Weights of a small GPT-style language model, trained from scratch on English Wikipedia.
Size: 16 layers, 4 heads of 64, MLP 704 SwiGLU, vocabulary 524, 13.2M parameters.
Architecture: RMSNorm before each block, rotary positions, biases on query, key and value, normalized queries and keys.
Training: a variant of Adam for these matrices, 11078 steps.
Each number is 128 + 24 x the weight over its row's rms, rounded and kept within 0 to 255. Layers, rows and columns count from 0. Numbers have three digits each. The size before them is the row's rms in percent of the matrix's.

# layer 12 attention output (transposed), 256x256, rms 0.101, rows 17-63, columns 0-127
099:101149155145149129097153159130137108127168135110135114099114118109115161109134163154181106103112152119125098111101137125105135098131096151142106117134118107100144140123141138106118114142131104097150070118134129145113145138130104138076106137141109105152096096117139123083133081121186103127146160146129148121135122116146129116145156114102075131129135110110141177126072083096134122129145
104:091128117124137119130138121150122116131065106118139136161122142124156161109101138154114172142078130123147089123110092127107078147125111188102138107148101106132141098101112186138099124138136133105106113121152102140151151120110146122127080131134149165154088106139153123117179088112094101098108104123075134133112084152143153096137124120105113116113116125085185157105088122131140130148153
095:121127130198134117120151132156145130141123087128096149158146123117159135162162147131122140114098129089155096147113109134148127099114140138100101134114123112107129110176108146089124092141138138126118158112187142164117133128142147118123149130124156113115123150147105155143127133094131128110166148132104130141084110106125171121138133105144091092110151123096165151138102149095157164117124
101:108157179148124089126148206134156117118152148138081120159127103101192123100110150119138125112115137135123093149124114172116119123125114150106123167091117106092126157140155139097127160168131089113103111088145164128117169136126090123119079138161152165163113111097140120092117108133147110130097139160117137149164122132149158120167127095136080139100138108134146148122132099094126101137114
094:134114141138125111147117147097121127134141176165131104120110122182161114081087159141124114138155131178132109084123111088105113136153110112164115149081145116100125141146174128123114185145141105125107125147138121131089132163127117090162098151131127150136112091071167081112128153150100135134069094105145108105154146126114123148116130148144172171149126094137127090140164114078086097142114
094:148129126115174106139116108149098129086115114145175133119115147137094143162105116135121102132139142158175120126155116144159124123117125113147146099123093143149120158129154129170110143174158116154144177127145118098083081149143137161096108112095117153121105150162121135142136144126132131186122138116122157105113126140141096108103114130139138100095094140111175108170137113109166118111164
097:150122125147140117121153101130097112070151096173144166139118127124138165131108095131094140145110106117105168140189087126128111119142104139138124127127110146130133098096069086146156119133146143133127139110146149106096112115111156097139083154167111154071150128225137124138141151127127108137091153154112122093089116158141154135145145090160132147081128132130122150118125158140108150138132
105:088148158153163174070141133132108113122115116099128145110129129116089100107116171147164093138105133157115118155126150129157114153125121176128084095129069131119148144137178123131089106142138135126175152115124124139146141089113160116111140153134096144153079103155135150115099111124148137103163116129162157135150145118131090128117119163107111117087132149115122135166132136152163104177112
094:115086094137160151092138135097140132143127122167140093157155148109153161137122144159135154132116101142103147143092151110128117134135119147128105157141124128126163115152086123142129122215153134103132095167100148117103112157158124095133148167156139121140153105105148122145105104089103133161109135098149112136130140160120156152131149126128162138093154127161118172147105135074131170158108
100:102113119121115136129147129146129097124094109080111116149124121130110113076151131140143118103144131117153142134153120150125140115149108189123147090172084141111115136106100122122114141131100116140104160118125149098132149129075132089143153136086145128146084087144135137135092114119121111130140110139118124140122114151080174084102123172113098139112143109085122150108126166129125152140121
100:068138110089119120122104140107122136145109131171124117151166136144131160108101107099092146194104119117110135112122143123128145171106138151091103123117089147122130125110154149152125148130135140121150141137110139115133118087144153124126121150135106150133131103156118126105142147095126140151144102129136095118134101136159126118102111111147160134070092174115154124117156145148128131125154
106:167109138159140169140102131096112141147135135120159116084117123122135092147161132117133146099119140130139101104163077158167123116146120093125142103123121112112122179176132103099161131156133127145145155147136083147135121143149140134099150126119131157115107144137120118127111148096148138128124132106158114123073089104119125154110140127163118171122171179097132116152141139084146114134130
107:164122101150187105133097126172163148128113111092136120164121130118161087104128129113136122119141097094177119153142139184147183118146112057142151097128115119139135105060094168144109140112086140167128097104190150127123150126182124111115130114114132133151140104182091091105102166136128133144136125119093116141119121112133102107142098133119102097117119107142117132098124104136126135067118
105:134139098092168084140098106151125065124103170146110183121160158099185145115109133135137135129126154109122149153135181138144124127107104112135093154160114116085110166101105132149133119117143106099121114155126175131135115117161134107094135144112141135155151124143110135125058118122134122167138126101067144171155133114155106130117141155085114084124119116156119147160120143126081130088114
115:103125112110133102132120179102150135153128147168115144165176132144186149122092125091109124160148138145130115146110152144114117159122130120118114126082114114104117147146165140131115143177152089116099121134137120137125112092131136094112091140134106156154114107129121101124120130096108151142106123132124120149157149130146136117141137123153133113079114173104164108139139149087124117137127
099:133124130109103114131140144121114141134146109134116145085138167143106109131151117114141139169138167144105163098151076110063129144124102156093169098136159130129157130136136116105137140122156100102127126135153123145089118178151158165161153147117163126134101140108123148158140122118150084145135116159125118146082125101117125127103118115128122115191129123105164114127172097095096119118161
103:114140132151086115150161163148133130147119129063122155142114112105149110133145158110158178118127117132104150119137142119098131146096124136136097125129160166109141119141128131142119139050135110080099138155159127104068122154145130105146157170160122115113108107104136144098114134184151139099084115136104103154142141125125139158101156132126141168126142107144104109193109124133119141105085
102:134133075108119127163103165092122134143128172108164151105166192140139133121154113126127132179129139126126132082112159111069124156137117142120160119141175107132121141102140162120136122073124108139128099158125103130139140123138077097124122118098128124125145136089139122097168108131122123101145119113114094143147114108116137118109077165144145142148143148139129100091103184125069135116113
101:161096126186153144104103117108132142091152132146149127126165155135156106181171130170118129134136107104135147154131094108130131111112151121151124120136108142102138144191084096129157111142131153145118118123130111147103104117105122058133140115111141095105133158134091137152105102115131167091115134154134123128036130137067136146118148131141159146117159162133088132135114176106143172146137
096:099153128095123148111101113126105098111137148121159078093067131152104113109121140117155122084127101156130119082152132117135102129121119116146143109143153138167113103118164107154119174105113139106182103121095096127117115159132143146122114113135117124121137116117156111066145135149146104131126142125142124083172146122140096120124177122123136182183124064129106153117120091147105065141127
106:106131153130092096151171135163143124123139118154106127190132110122123140145116110137127108134110127124130165139098153124115130107109140174105118186143131137132104114179160128130106152139160144119107130078101130145131117180115114171130135143157118126146114150097125140135143095144111145126136110141134152156183153154141140125117156111110131090114102081164148141138104138169123121159120
102:084144109130182139133100122118139125111167118082148143132092126151124112117140127132138111142117112107154132138146200136143144169118115146141134087147134132139111083089168184154057125146111129149112130136141132134118115128142100079119152108136100101141114108155096100092142112171130123118158135117116116116169104142140120094089099122143153096073080115087140128122096159165134140083109
105:131131159135093160112116142138167126164157118113083106130120139096142150140136141168133128129165103157121151127168133137127176142107162096159138110127088121107124181150143122126113139144125147209142133112125151070137140128117144108116091143130139135122109148153109114095156138127116153132101173127167129144111125140092177141134087136152163185099134145120099107116148103126150122170113
097:121112118105162125107100103111132139090127107131174114151121140134132105105120154141132131084136064083144102114139130119182123139116138097145108115088137142137121088107152129121106118164077146130127082129149140150125127091155142085125110110110123129102173143165155121147116133129106097130091151117102127081099113130120115136119142088114163121119131097133114178115134145129137164153147
111:080128141102130119091154155103145127103127101128132135147123098136110140096130129123129109189138125150123145121141160085154105156119125119127087120142097156131151135098175137144124115129152118171168167144095155120147114109103183177128134141147108145084105083124145160134127127138143126120160094193144126155148139125135090136071092117121146121129065149139099111173152148162170132155150
099:108146099173133137091116118141140092136142125155130092109109142142164162153085140146161138110116137088170092124111128076155138130092131064140061093083090111128136112131162121144128121160114116167154140142073169136123099142138116117120123122103102130138129147094121112113121147108119118143109159117121086149116082096123127106123146131147088146084123079126136141154136084095162131121109
106:118158123115125135149154114154098098115096068153148166127116127109109097122114131125118103103113149132120123151106093132115084127131143167143108161138158108146104130150102129116109130106140106057118131106117120137111128136122094154132089135151131144091133181149149137161129106152152099137124139121099170105116121138122145163126169106127120091154163095163171125116125150136087115161105
090:110130116091120160141116143125118172131130170110137168112123086149092116093153133136136098098118119092148147122132145131135092132151114167127172143130106094143144144155163150123152067151140142118154135127135086142137136118120131119109157142146083094179157127133098121123146123150126147117156125118111138156165124128171125127148143141065163092136121191100151106129120182106106133119118
110:092154129111124163149120122129109121181134112117098141144152139131122135105115158103108155105118158127094163131116150142094123154135117163087090130129114114105104125103144200118100110026132136089115167127107093152119140121130115150145111126163124146099112121100134095139134149152170125092144123128134113146151144091122127116094150103105147126117143096115125101130103172141105129095150
113:095137122111074121159131147123136152158115115128117146099140101160096136097135150081119123122163165109102171073088129115124115164118134156103135139105173117143101116117123096089137103101127074096113162143103121119097117114145137128152171126123113113100104120109130147162121137132130120134122074111157103089145132122112121130127125146165132134192101131101108088164159129144131118137154
106:118128109113095133105154125097131149122137138155116148135139130150151121103128154129076133156122138166087119123125171166130101144141113144138135149124142150113121156101144130102128130119138128158130146125133136116128086124116134170118115125139102127085143147106133144139138174152127123161098073145153107114184122134107129126162059136165125124137127151122072092132167131158138110096135
103:140111114085132142135115100127130152156154117089111096126117157133115132105163141128080177126120129127117122075115129108141174155123122115132158112171164119146167107072127179122093112095096118138149124164158111142138158139121104126161109115118191152107139122106150129112155122129111120155141133135141119130150121106117152117125095116143127178133156148144130146069155137110158124111121
101:144143121145114133135124112126136143124122149132138146123117162150112084148133147153123132114125082135127164123112130140162124122139167159134109119143139147113137102131108124113128131088115140128129117110093116142118143158134113108170150119089138087102140153138092144131141137142108173128134086122142133112099151124083134135143105160155145140165150116147077119119109153176143127121094
094:124134149096115107142131128153100105070129175101146146101118117101125122111112127149136134081118116137133122121166078142150082128147100152129199119146105135149102144117162120159129155115134115102120137107156095142162142149091149117087105123145103123130108125117165117072140103184142113140095125155076174119158147143152116124123143110098150131142132108129160137145129132146100072130140
106:104118120137140157106094152109122129169132061124151123141107113161109148102102162106123092119138121145143146118128111128161123135122123102110100112102095114116134125113126150108087122165128117177149211167144081128131154096122176145148120154133126130069081087105120112143113123106164138110159125146155126102094085141095117115077131099137145131143110132079155116104159157105160140156142
090:163127118153148092133157117108151147140107065158103147140171145107149134178145092109124153155120147085121128140115133151125156130121137094138084151119142117109144128119090142088152084120128117160112141117142187108126107107159124155126129119095137122098161160171107164179142161090121113129121152134108111133072058118101160129144070117146103097115133162122113115125148160143141177120122
102:078113150093117139168145090126093143128156155159085164123096128127096132109154113135089121125124166114091158115137122157158110125135136174141154121158120156091087147166110092129102131132122154126121121131110106131105072131110140118112124154156117128112124151200132104116130141173086130170108066133144135129138130152144166145122138130167137123063148176134110135168130146169134124104130
092:127141121097181094150130122112103121101099103118113123172148121077127130139122124103129153075105135118126089171099126124107087173151137173109142145103127147177090117108139169147141152126109142102112120094134124150088123106139121135109118082115145142111133103147171169135138140162126122127088158125100159141163142132166141124132157086114135148122105109145132154159125143125154131159170
102:098108144153069131162145164116121141128147099103124127175120145149082094101153154133144083129106157145130113120102127177101125136150097200095161155136122153124086098134129138085115155122105122141110127113154149122079161152126078134135144159107135127139077087095145129092117093135118126124158097116124155147172120151103145094120109150125119135130124075092106149104139153168099139145106
111:120118097126125133147128143160076126138155121111164143143140118130100157117124114091115164131100141128130156121139130115099162134116130136134171153147147093195140163067112146156128114093154130077130130130159124130131127167128142138092147149143146139114167150087120170141158120129149134161182146157107125141156140153179121101127134121122134076151149121145185113095137146113108082092129
101:162141121151154074139125105098156077142154095147158113113149156102158116140134068153158091157146141134169137140089131082118139111102116093138090163106151123126117140154126127145134155135131135135120095095109144104089124145156084109153117116090143121130167157135150129126141110131121086124135159146095136137132117134113153138101152153126147121131118071196155151153106161116086142156091
111:175137123113121090164155157122143130113100167097180149080146134122160103127127086132135124131087094118119142133117115178127116126187115126126149098164126140136124134105091157122139149069120130081103078108130150145156132158124104133113117095115093107145152114147123109106131130139143111133121094124070124131120113114124093142169124158113101132155158134168122137128073114156081117114106
097:105135092096130121142100152130127099129093125177169143136129157163146145112123163103132142136138142141151127099145127096096122165129121134094115125100139089136088132097134175109111114147149111124153136157163147103117126105137147086136112144106162161147124073142142132158107154100141090147143147091108106117124119115137146135110120130132135116109121104087138116125116163065088170126139
091:096176152125149108098123144104109101085148132160135109080142137127097109124107149132137111118130128122113114132090137121149121125105136167150131125104121151124094158166181094129125168142114091092137130096084086149106099111110101089089132131123081087105111132128141128079113086130181127117113120156139163084126131122108122159097187100132109178147127095142111117175136109125102100170131
103:114124151092133147166109107133116129141080111101170095152109123130089091115138103122126083108142109138145142115110120161127140117121118160117159146151126154152126098117089148116116160158099133114129141132132127092085151140146106136179127100110152119158125122167128124126094156147089081168116111090131134128115090163110153130117134146139128139125117110127155126097119108143090166123107
101:154080112164157112119131113127175150109138136115130120194101155137199134133143138165126170133145102124162125105130120105109100112141120114146113111116132116118172102119126155120131101146128139164101082123148150146129128158133128092168119089091161112127146103109104130162115151124064137138099150120119085153117133135104130104137100126115150114095133088133105132104113154110128154118109
110:102166120142118120133111107118145098112153121146095116139138146141148149158107120129169083123181130117142133124102162082097120139098139118131155078057130119120112117147202130119099139170110126165108118100103138128114129136108140072147116111096087097170136147117097120104124124120107125109100152114131134143154140119113137141119145150143138107116090095139161140122114105120109140145118
# layer 12 attention value, 256x256, rms 0.131, rows 18-63, columns 0-127
104:111126142074072138132111113124135146138156165110100133119107146120156104121124097165129120128126130101107106076154117117152121136169112164155112156112116120127110133186137140144133124150142124117123112124098102144105164140153135102146125159092161104113173126115107140162125107148150154117132130124132109137144083159100104088131130110120111137104117123143117111139157144167109119117140
092:145110097076111126141105132130111165085130167129113166129098098086148105126168117106127146115109113152105165111143128124120099151153055141125110113105087129086162131145140129147146121140131121123108048151111126121139142084148113099120102106129150106127172090141105110129117087189137153160083119123134122102135038140127138144104117071133121180119131123128130118130107103156145098105173
103:128094088136163153156091123101140134148117107105139096100106127090137137174172105099125155114132135113106134126081115126152110116154139103153127093107091160113169126153128141116122143137166141121117087116111106147113130158161137105128120121129140099135141077126137143136092068159104155130084139092123118139139109153100156107125129114133136158126111130137118139132124162175111126107160
094:099166117122139150135110143115178092146143104095121093147141131094113151179130113126135109116137130108108118138121167158141118089140179115164138108174117133142114115094142073109111157154153102136159155129142112095153127126125146139127169122126124148130105110094118179091127152116099107086123115121129161142081170143139156156106148098122114112108145128154132141112144150145162162115113
096:111115150128125148105169121151140141154100137156055101140154171162130143125063111140157095117152103128075114118142126141120074108126115142112106135107112115105137128145134088112081083095124144112158184141122129101127137074152118117106134132078170107103163137148156110135107096142107081154128146149142111203099087112147133113148107109124133103122149116101093147183138162121135110115135
098:105093107105067128145140137140148152176109141100130144137127132102125099128086140119165152141098115160130123097078130113158142147174108115145166136161127116099126153173143106111068107130087147097150152196105098107133125128138116145125188121074111116152142168112098124141119128148151091133137128148091136125135103090155107100102085150104115136148123119129127096142128131156141135110115
107:159144111120139156167157120131149104146109100159129106109142128151155140125131096142107100114167140092121147089191062156123169116167142125101112140123146129152139127087118179125156132132158120151114122114113111150081122107147131129164102159158141126129139144127114109091137119086133146096112156109142151128084140117111146153120154110151159107134105134124145173124119100082117128160118
095:152159131135092125201104106147154121123140095116072134111109103106180094132146121144148118196143124140137112110108166164143146113128087112151101079125128134120146126165133116139128184115084122129131144126176109102142161169084135134136105155137135132116075143125109146139148113154148106136139147159141109114096103125156133161080115093140160113150157125139143117121121134140073101128115
102:139108116100072156107116090137101168094137141150139130090094089134144157156127107147137132166100134147127137129169130119141160114130124160128103154126148128168135144122132147130131121104163122143110126154118117150121144158139126118142114093160144155119169151133137104090133108094154150123127142098146155135138119144130100149151116134131156125128087130151145125091148130116142125139113
098:138139130162182145145141116121162098142105129114133120116123155121108075122117149140120122108128103169120103109142138104113100139174142145164106126118102120140142114167156146116158142133134161128177147102109135137080109159144111130126161193102167111104149101088156135136109157116088112154168152161143135154148101102130100056174137110124126098124129129129155089183127093093085123114137
108:120139146161158137156186126129127128104131094138082105121131107098155174126154111092127075121153129139123127127139134195128076120097099112133110133108148124132135107108135125108099121111130130144119128133136118118124123104129108136119132148111138128149096125142172148095115142139126150150144118111115132104141167104142139166109114091138176143107140129140160162118113119102135152162145
108:126067152066085096101134143137078106150163140159178129138164080113138139147090154134157140095118112126131137120139122107099105115099132100146109141131098128122140138134122037125104093098145171123094162148126110133158135148094111112105145106111145147097135114128147104110121095137122146120136117170141089117133089139139173116188173139124142123118172126125105119139101124159106113114157
106:123154125122128154142142150109097161136109125111143062142186118125130154121150160123139136120124112136143127114112147045140135105181119165101152122077126143203159119144137121180123141129119112138101135105146128110103145171150109129119139144132109120102101137132108130143138126094136111164144087086101091109135125143109144148140111125184120122152127132092075169141114123126108128119139
114:126134120138159141153131109093158091121107106119112064129150123098133102135146103136131140104136137152114100113100150130137113104158151135142122129107102120131166104139155120121118187132139149117165125090105141114098097156143103114121147154099165100113110118144130175156055126125101143134113131126146101150134110149140147093101121104130124159129137128117116112153152124155086139075139
100:077110140114135099102146128158122125118092128109145094144091108101122169106120135113129113157119115087093088147112119102153110126115124101165111135130154114127078121157107105110079159109113133128147132159133128078185158090121101126127101134087102113114139137094144127131150156157138148163102164129129164192137114121174146106118115105118139167110156127126083089164137166141159118146160
104:135122118088160114137076167144136133113076107093161114143140125122076136118188104136115139148117139133114084126123138156141149098195159110142154108102146132187099125119122110112162157153111135147106112108098135114129108134156121123105142119151099159115108073120103112125142156135155158099111136119090145098150125127128136165153144111151113110144155131122143170126171112128162135140148
105:106165180116130119119130099097130152108105092082113097142137104118120130123105154109130137111114160119135141123115154115142122119077182127159143156125143122161084118111111093112146109142125123136124121113129116164198134164094158143144125168113122134124098126126131141136103168134145149127153118118081151145185142141123128116126104145104113140116114129113111155156185124120141131160175
101:130177124134111120093118139139102176092138120131101161145091087102178135143125134106139140146101139172143149153146132184151153116147087127118106141181173120149128139068144126116103094104081102124109140188137119104155130130107113127135137098135114154159131120133106123123099141161154113101171074149114120116157132119163150139085095135122130175120148115158161090094122114132131103179126
089:101092162191114116176148105147133157142118117136150126129130123167105173132127129133118095154110143122130135149075097145110118130089134109101165108136164136108107123115107103136152140108132113153095156135111162110118118161105136165135172160135111150132158128131119154174185117135093122096132119181127157143108176150116109158157122136142133095093161126085162114115124141093159159132112
107:134113112132120126118068123128120129089105170111114152112080158168134110141146141156123179154131109116122152108133111119142101136145149142104148099119104139106158123123125175159158126135103107106141087102116153113113135106151162108143116119128144105108159082129089097145137078097108126134084179097120111122090125143130134092127143128099098136146139129136113111151125142149119127095114
105:103112139108087103105132121130133134164090115135140155136124148163117107173104126129130134120122140110112145149139082097122114128144134123098110134156114134125116125151127058131182115112126148172151124104123122118122138126103178127115134140115173142108140119127149131125127123103147118120142175161142148121113102120125104134153154142112109047122124128117124120168156083112130115160106
106:147154113170122106113161134096128143178136116136115116125134090134138157188102122104155084102112166116177111130191169149110117126172119082143134131140142121134122152090120114106105110116139126129141146157091088134098120148117106131116131110143131129148110138093158123076117126154111136151112126150130147090144158139107105135087133164097084117151064120118118113087126140121127122089125
098:149117128095106148148099125140154109125152168154101150122118144118132084115108122174111135135122124177125135141082132126105126117121126118105136114187129126089103132144133125141140116129134147120128162177128120158120134129086134141132169078140138153099135118133122144135139111132145040136171059142124152139110086118130135137136114151150146120106120120149165088083084086107141091130110
111:103157126152137148102124116138142076141095130117172143108145165139088100097094163107091093116163120115120076131186075118131141142163157161095105126140119087098115123116104155114151189143152161121158137116128116123084106093140139138140149110134094136118141158118167088137150148112091104114142135105137147124137139081135107119138132155137139103144128121094127120163147131082128118149141
103:118165122149158102158166106135147132125129124139092125150180157117132135139143119082146093118144149174143121156149098153111123108155024124112126119134163146135158124119126130156112090127137110126135116108151151111084167091140123127109121131141121133134152104124147141115174068150107100132147128149155138086138119119130129118110104076122166128164098123105135149128115146080100121112114
109:143100100110088128155142118134138141090179171126103115103136149137104117098106123164111167170118136106110161083074142107147132124137128142155182102096123149134109144144122110125139082151100122134125146139141132109131138100114122151152122126149105096126149107144107146164133086121166081168117152048097136171140131138136126125118059144113100145119091136135111146135111146124134140129101
093:142181153166131130158089134127125099137116127148101113128167182177153154140133156132091108128128155122128166126123126092142139158092143170097093157068138141130128122104155125152176120132120145118146100084113175158117129152126136119163157154110106154111094134135123112121131152107141128124103141154129130139071157117109164140132187092167110092114121133110113132134156089142167157157157
112:172128094080169095135148135146136143090079117069158150105151115118088112125116125177088182133132137157163126096142133129123131106155160136131134105106174140161101111127132113126188131169135103136145069061120123162079097136136138115149122171149103137155128087137106156130130157119110161141120163118121129118187149153133110123150172135121079130120093133098128104129183094132117116153112
110:145118117137224118155149139129125104091086144122144134153107119156068130085143095162139118142134116133115093159099180098105139114110179125106123127151149113150130135117154166137177134160114141131162117109157158148126102078124117142113110173144111136169112127108108131121126199099137104095094110102115158176145114126126125137126153135081117132133145134149130113110127123080145146109087
109:138138145143216161142145131120135098166094130095163183141146105131075104120117125090156091114123124097107124147131176096148131119132167117114167113151126108102139113131117131091138080125169129112159142126103161137103112149144141120144124175135127103177110149134147105168092170090109136128119098163129141141150177111147149102081131148134100119119137123101145109146166154097106099141120
109:139147124125132114091164132119112124145141087124126109118110116123137117153072125136136131143157118108149087141108159119086121183093138104163104137095113119098080142192086056139156061143149151135142168124150087144155127148098133132111116122162109142148116144125172132124146126154161180171162152139127155097175091133117066138126123121128139099125092120143127095120115130129100128123128
104:150157145115135134116128128140093123082130111150139209124098060159125135135153114143159156144113109103122173123155131165105141124089144155131148117167116124172110151095127136148152102139117109122132145165145121132161092150110161123112129146161094146160129140110111103100139146096140105127146117131119114102113133144148136114142152166122122137111139122169145095096112118071123112177092
094:135092108116111151135108139120141178142104140124077120129109151158178163142116167126111131133114147102121127113131092141171103127150146131117182155114135123127140128128126115118104112140121130156132106154099110082074147154131138125141175107091118156092152159147095150152138092120137111122111096131118139161125134147130144160143104131154110108090151122124105134151149158185190146154129
107:110143115149103110117163105150154117103132145155132124093132127095122105094100111147093093133128127128109109108176142141131135114131131181129062115139152130120100134161164093077147183133169135139145086122126133144130128112107119130143149073131157182150162150119202122090158127125123103165145118154145151180122093098161104146162132112122126104112121134136134101159145106097128108114115
085:144106155110122122114133161145082134126125162097152126141133141103061111094129149093160104119114119148120096109107166089115132152125076120159126103125099127110116144144102107140112116129122142068138127151131101204177139107117111150089134085143125080120108131144161116136110120142152118194133132113090116119172109105141120084103062138099135185163075120119155125132105102077087115128156
107:151135115146127127138135153132117142154100140117125168120111112172127133151124130180157152151107117127149145144116158099121106163154126137099145140103170128115159125153147158148144097134104135104138175127104161069098113127137148130155155170106126104147138141094084138165048135086131096117157119106123145125146162140134133114085152135113123106129129131126137105127119147120134153151095
095:171065158081148143134132098144159135151117126075119143104121171157093128126132124146105151149115138160110093109100113153119119142126097108160151103101078128049138120156116128158103110144141156111128132127145073135091117141143149123131111118118139121126155116177098131208111105122128143090099139132124097149136099137107122135090091155127121121102132113120156129141096126139129127118112
104:121070115073138140112084080127141153116119139122157158098116089099150147132137118150134152138114125125117170118135129110140144106099155132163102124125128141128124136133128135122145135122141128156129094125131144150178137120117191123158116106147156121115175096119148105124136165076140170085090146118145142181092141151118122150148139127100143098104143138157155136136140131104125115142134
114:130126129127136104118124136136119171143112123110114099131144145141133112092089153135112109148118129106111127100072129113137132164104117132140151112091136118087121128201141064128143118130109167142148119114113136132147156142102098143162127133137116133104130133150148074176140101129179172152124147159138130144139058114145111144174102123138114147107133136109085170196162101170134135115174
102:102121119108061146116091126142111138118151155116093118140122137125126114163103170125150164125100128134126156101109129158120118096142153113169174080130121149122115104078100083140094141127108107125123176140155070111204115099089137129108136105159086134098118108118138141140150080121118073124128114079121120126121167129127110161131076161102111144176112125106086148121112111144146137138142
113:126079164117140134131079138120102148092131138138133101135132114100138120106155162107152155147114143085163164108132107133111158074092186132173170153126133126171120129108130119141093144130127119130081156134118135140149167139135139132124153123141095102120099144157124140141106138126117115101122113141092112128136192158126164124177144137139126161127149120125133146121161145157116148166152
101:098127141118093150149174114109158132159129109087114064146158116092111108133128096141121090103114098132107138103111156081137112102141140152182128152101089116136116129146130089150117170134130133136108136124139105140151131135154105148121139149132159129109111092138125130128127158144127125192118103113120133183128076143144112126119113088147121148140128138080118149140166126138143140091139
092:129122089190171155164132117123148185113119156139119130134098138147147130135146131094115137170106147146115148162107086181112121099135120099101139099143174137158141120120131184091132136131110126157135103160127169096114124114137152152130129161153100143121157100134115153144114099141126071100146091142099150209147123138142138112124086147112156090097144123134170138121138145081154136174096
106:145074145122075118115110100150108135107149136156107142075084143142122131131142110194139170163119105134104156158134160116106117122089178119178121103116125148140115151157140117121120109104131130138117175125128111136152116122134125140109127102107171118107122064130197108124173126082132105170132159099139141179069136171119100095166136125110136111127129140159155116128113140115156127107108
103:110135164044095126065102114149099100144131128103133175151153103148132087180118130144134098121133130129135114151142146125144147145130111121128116128184132122106097140113120046172106133111147129118107148138144095135178145139104152116090123109108170155113130103141092116090138119131148133104105113130132114046117141126167159120077148126122138139140141122158105085117129119172119093114119
109:133136100120133127107090103118135143119119167142115140161138161185130135152117132164113166113104140172125154157116120123121132093164121095135139129142164137154163134084133155121114121111129114140153099107106103117151124097144143128135119115134161137094119129126154134109149088145089121103090141144122158098105109124106133112090113118081137156151117126128061108127116128113162133095102
# layer 12 attention query, 256x256, rms 0.13, rows 64-71, columns 0-127
076:091136136118127067125147110172132097145125137160159089121106118079159115093178105152134167128122150119155170093114133132113104071136180108106147137153123143145134132130116095118144156129121182099113131091105106123153081136120141158121139116107097137107136115176108129093117144094101137079149122170114113104141108160123147133119085092095122140141128130103125131127131106137138129149102
089:176129125112148141126127133156065135086137110100107105140157132112109129128114128146143132145159132076113124142077090115125126158097146082125139119120123123152117149102098093114122128153096127130119104097139128083121139103104117127141104146168124135119149090106093095078105149119129134145151136108127126112165132136111117124136113080141121169112162151104130109112104120148138155135159
101:143075166119146185087133132141142090158122099117161151106150119105096137130120134118120137129117126121143098151129141116132138131147120113124179061135152105093144121116126108113109107106124068075074128127129139091117124111137103129137160126112130133110092074161129108084125157058183154126159140150102145118117130147093122170129114123122134102107129151108120141116148160158109120136141
147:086088102118108114139111123164171156117136093173110125116121144139153105137112143134120145174151132158094130135127108153106163125086144134135131131132078142154095126163074104077146146091096211085167135098068159131115108129130193103116124141132162154173114140101125181106080113123130115135120146103177098101090090153140139111101111118138160117105107137134156128167165099143114132144141
209:151165123136121107130146136099105131129130150090104133133136109133111145124113098119149112083086159125147151095112141113151088135170120127111102145125157089120163112094184138168110105175177092171098124136182106152127153128124092155176138114114086093097157116154127088165180133136120143128116119136125166140149136074103120147133129142096140124184127083125099115082109132116162120101098
158:112100131132161184122118152132164127172109113159167177091134157108091147125149129152124117154167099139115073118157136127085144161107108082142131098146097198105125153127087140119155122098096106082113157108104141127098112104140146137093135129124191145135107129112125120125114105111143128123136136138135149117076117142077143118132118115133113122112106150143168121143143160108098112133174
132:111170098156127101164127141114122116141110129111130143129143144117111141145117104125143136117089150149119109097108135121118093126142095134120125128169150127146155126085154143167123091141142098127090136107148124166156131136149119161103138100129123099131144111120113095149166131135118129124102137093120166133121113084076156166140101125143158139145132121130155113097120158120099098098115
341:149118115154157161105135171136140115128130133144132115094133115099134145138162149134154087181167113119099079161133096137093123139144126107122121112130120169127118196121093117135128128104134133111158098116114120122104113107156154078096135116170161183113114132118141115100126112156153126149132123127134143128114122142140165108114131083094087145117110194169129120147129125172115151132156
# layer 12 attention key, 256x256, rms 0.131, rows 64-71, columns 0-127
075:115108091148118147101120116171137115122125131080122100115112157106110124141107107124122130166115133129147160132144077098114140120078145111129144112117123155159108125131106149103165154118109156119147128106151124107109085141138121126133115103140162164119135137119167153136157095136117109146138083120147108129147142138135096099133143104113099171069121137137179146172151136147119112117128
087:128147103105132115155150131115148092164115159090081151138126136103120175151111143122147114102139092160076122116159099155145154151147154152148119128151105098096089110144137162101146164132161124119116114188113095127117128165179099108144117131132106119093120111113168146168134156140187080163141197120122124127114142098113099093124116130089159099148063118125131155154145139127125147149142
072:115106125128098179145150120126129157109179110138126083170116157100091141160118077107110145172150134140137118112176135109176119131124149126111145078134130148191091126108149117155160112102071106126128125194158139108175124124129091108119145134139097102099141136126156117173135159139063100169099104152113074145134154123127115169121139149106133109112120132134145123108166134147121064145121
122:110086151117136116128102135197118146135100089174108131120207104141125140126166175107122130151118154129157120117094124124105191088101119098117134164128077156078116123115122128144159106157103135080112123083109108096108102118122180177125165128124136123175152137137155155122104163100121138108154135135096121148110101113116150121140131123146153132135119064100088152110156103110126156128143
071:161152107127109102123132132114158140115147156067139122142116116107121145145104104115112122146132133149141138156092125123169109136162124132137126106134145122151125099136105126118126106072113129158137164148166107157142091134127098114140119142156114112057117145114129092132142115125138109115087137106133132128117142097135105137137117136089144108134127155132150124140066186137136087125123
189:113120131126148152121127127189089135137098114146120138107169111130142146089151186143102126110126120119134098114148128109095161124098115090109132161145104148100141160120166129138134111182144101097114098087109143089122144109140159188122162137140123112177162119147139113102112130119134172136165138144126134147131112151131165130130130121154121153173138089109101122095147079128140179133160
124:143152106159160142114132151182079130142104103124127115118152120114137148121137157136114142120124087131114057131128114112080113105116128101137146121130113165113115247127161148151106105178131082117128089091136141121100143114134140150099147110190144160148173114126130093114123132145136166135157110143156142174132118159148144146143130107155111159143129171116105114130118086161117151121144
118:137138108170152123121139152188079116123113098120104128140159124132140157122150175131106132134123106134104074110142133108096128123114139125112145153129106142116126193126168143158112112190160090116129082092139120105112155106158142167124166144185127138169165097121136114132086153118127175137166135148142112191112127151123133129132131120157162149164132099106085094095112071107145149122159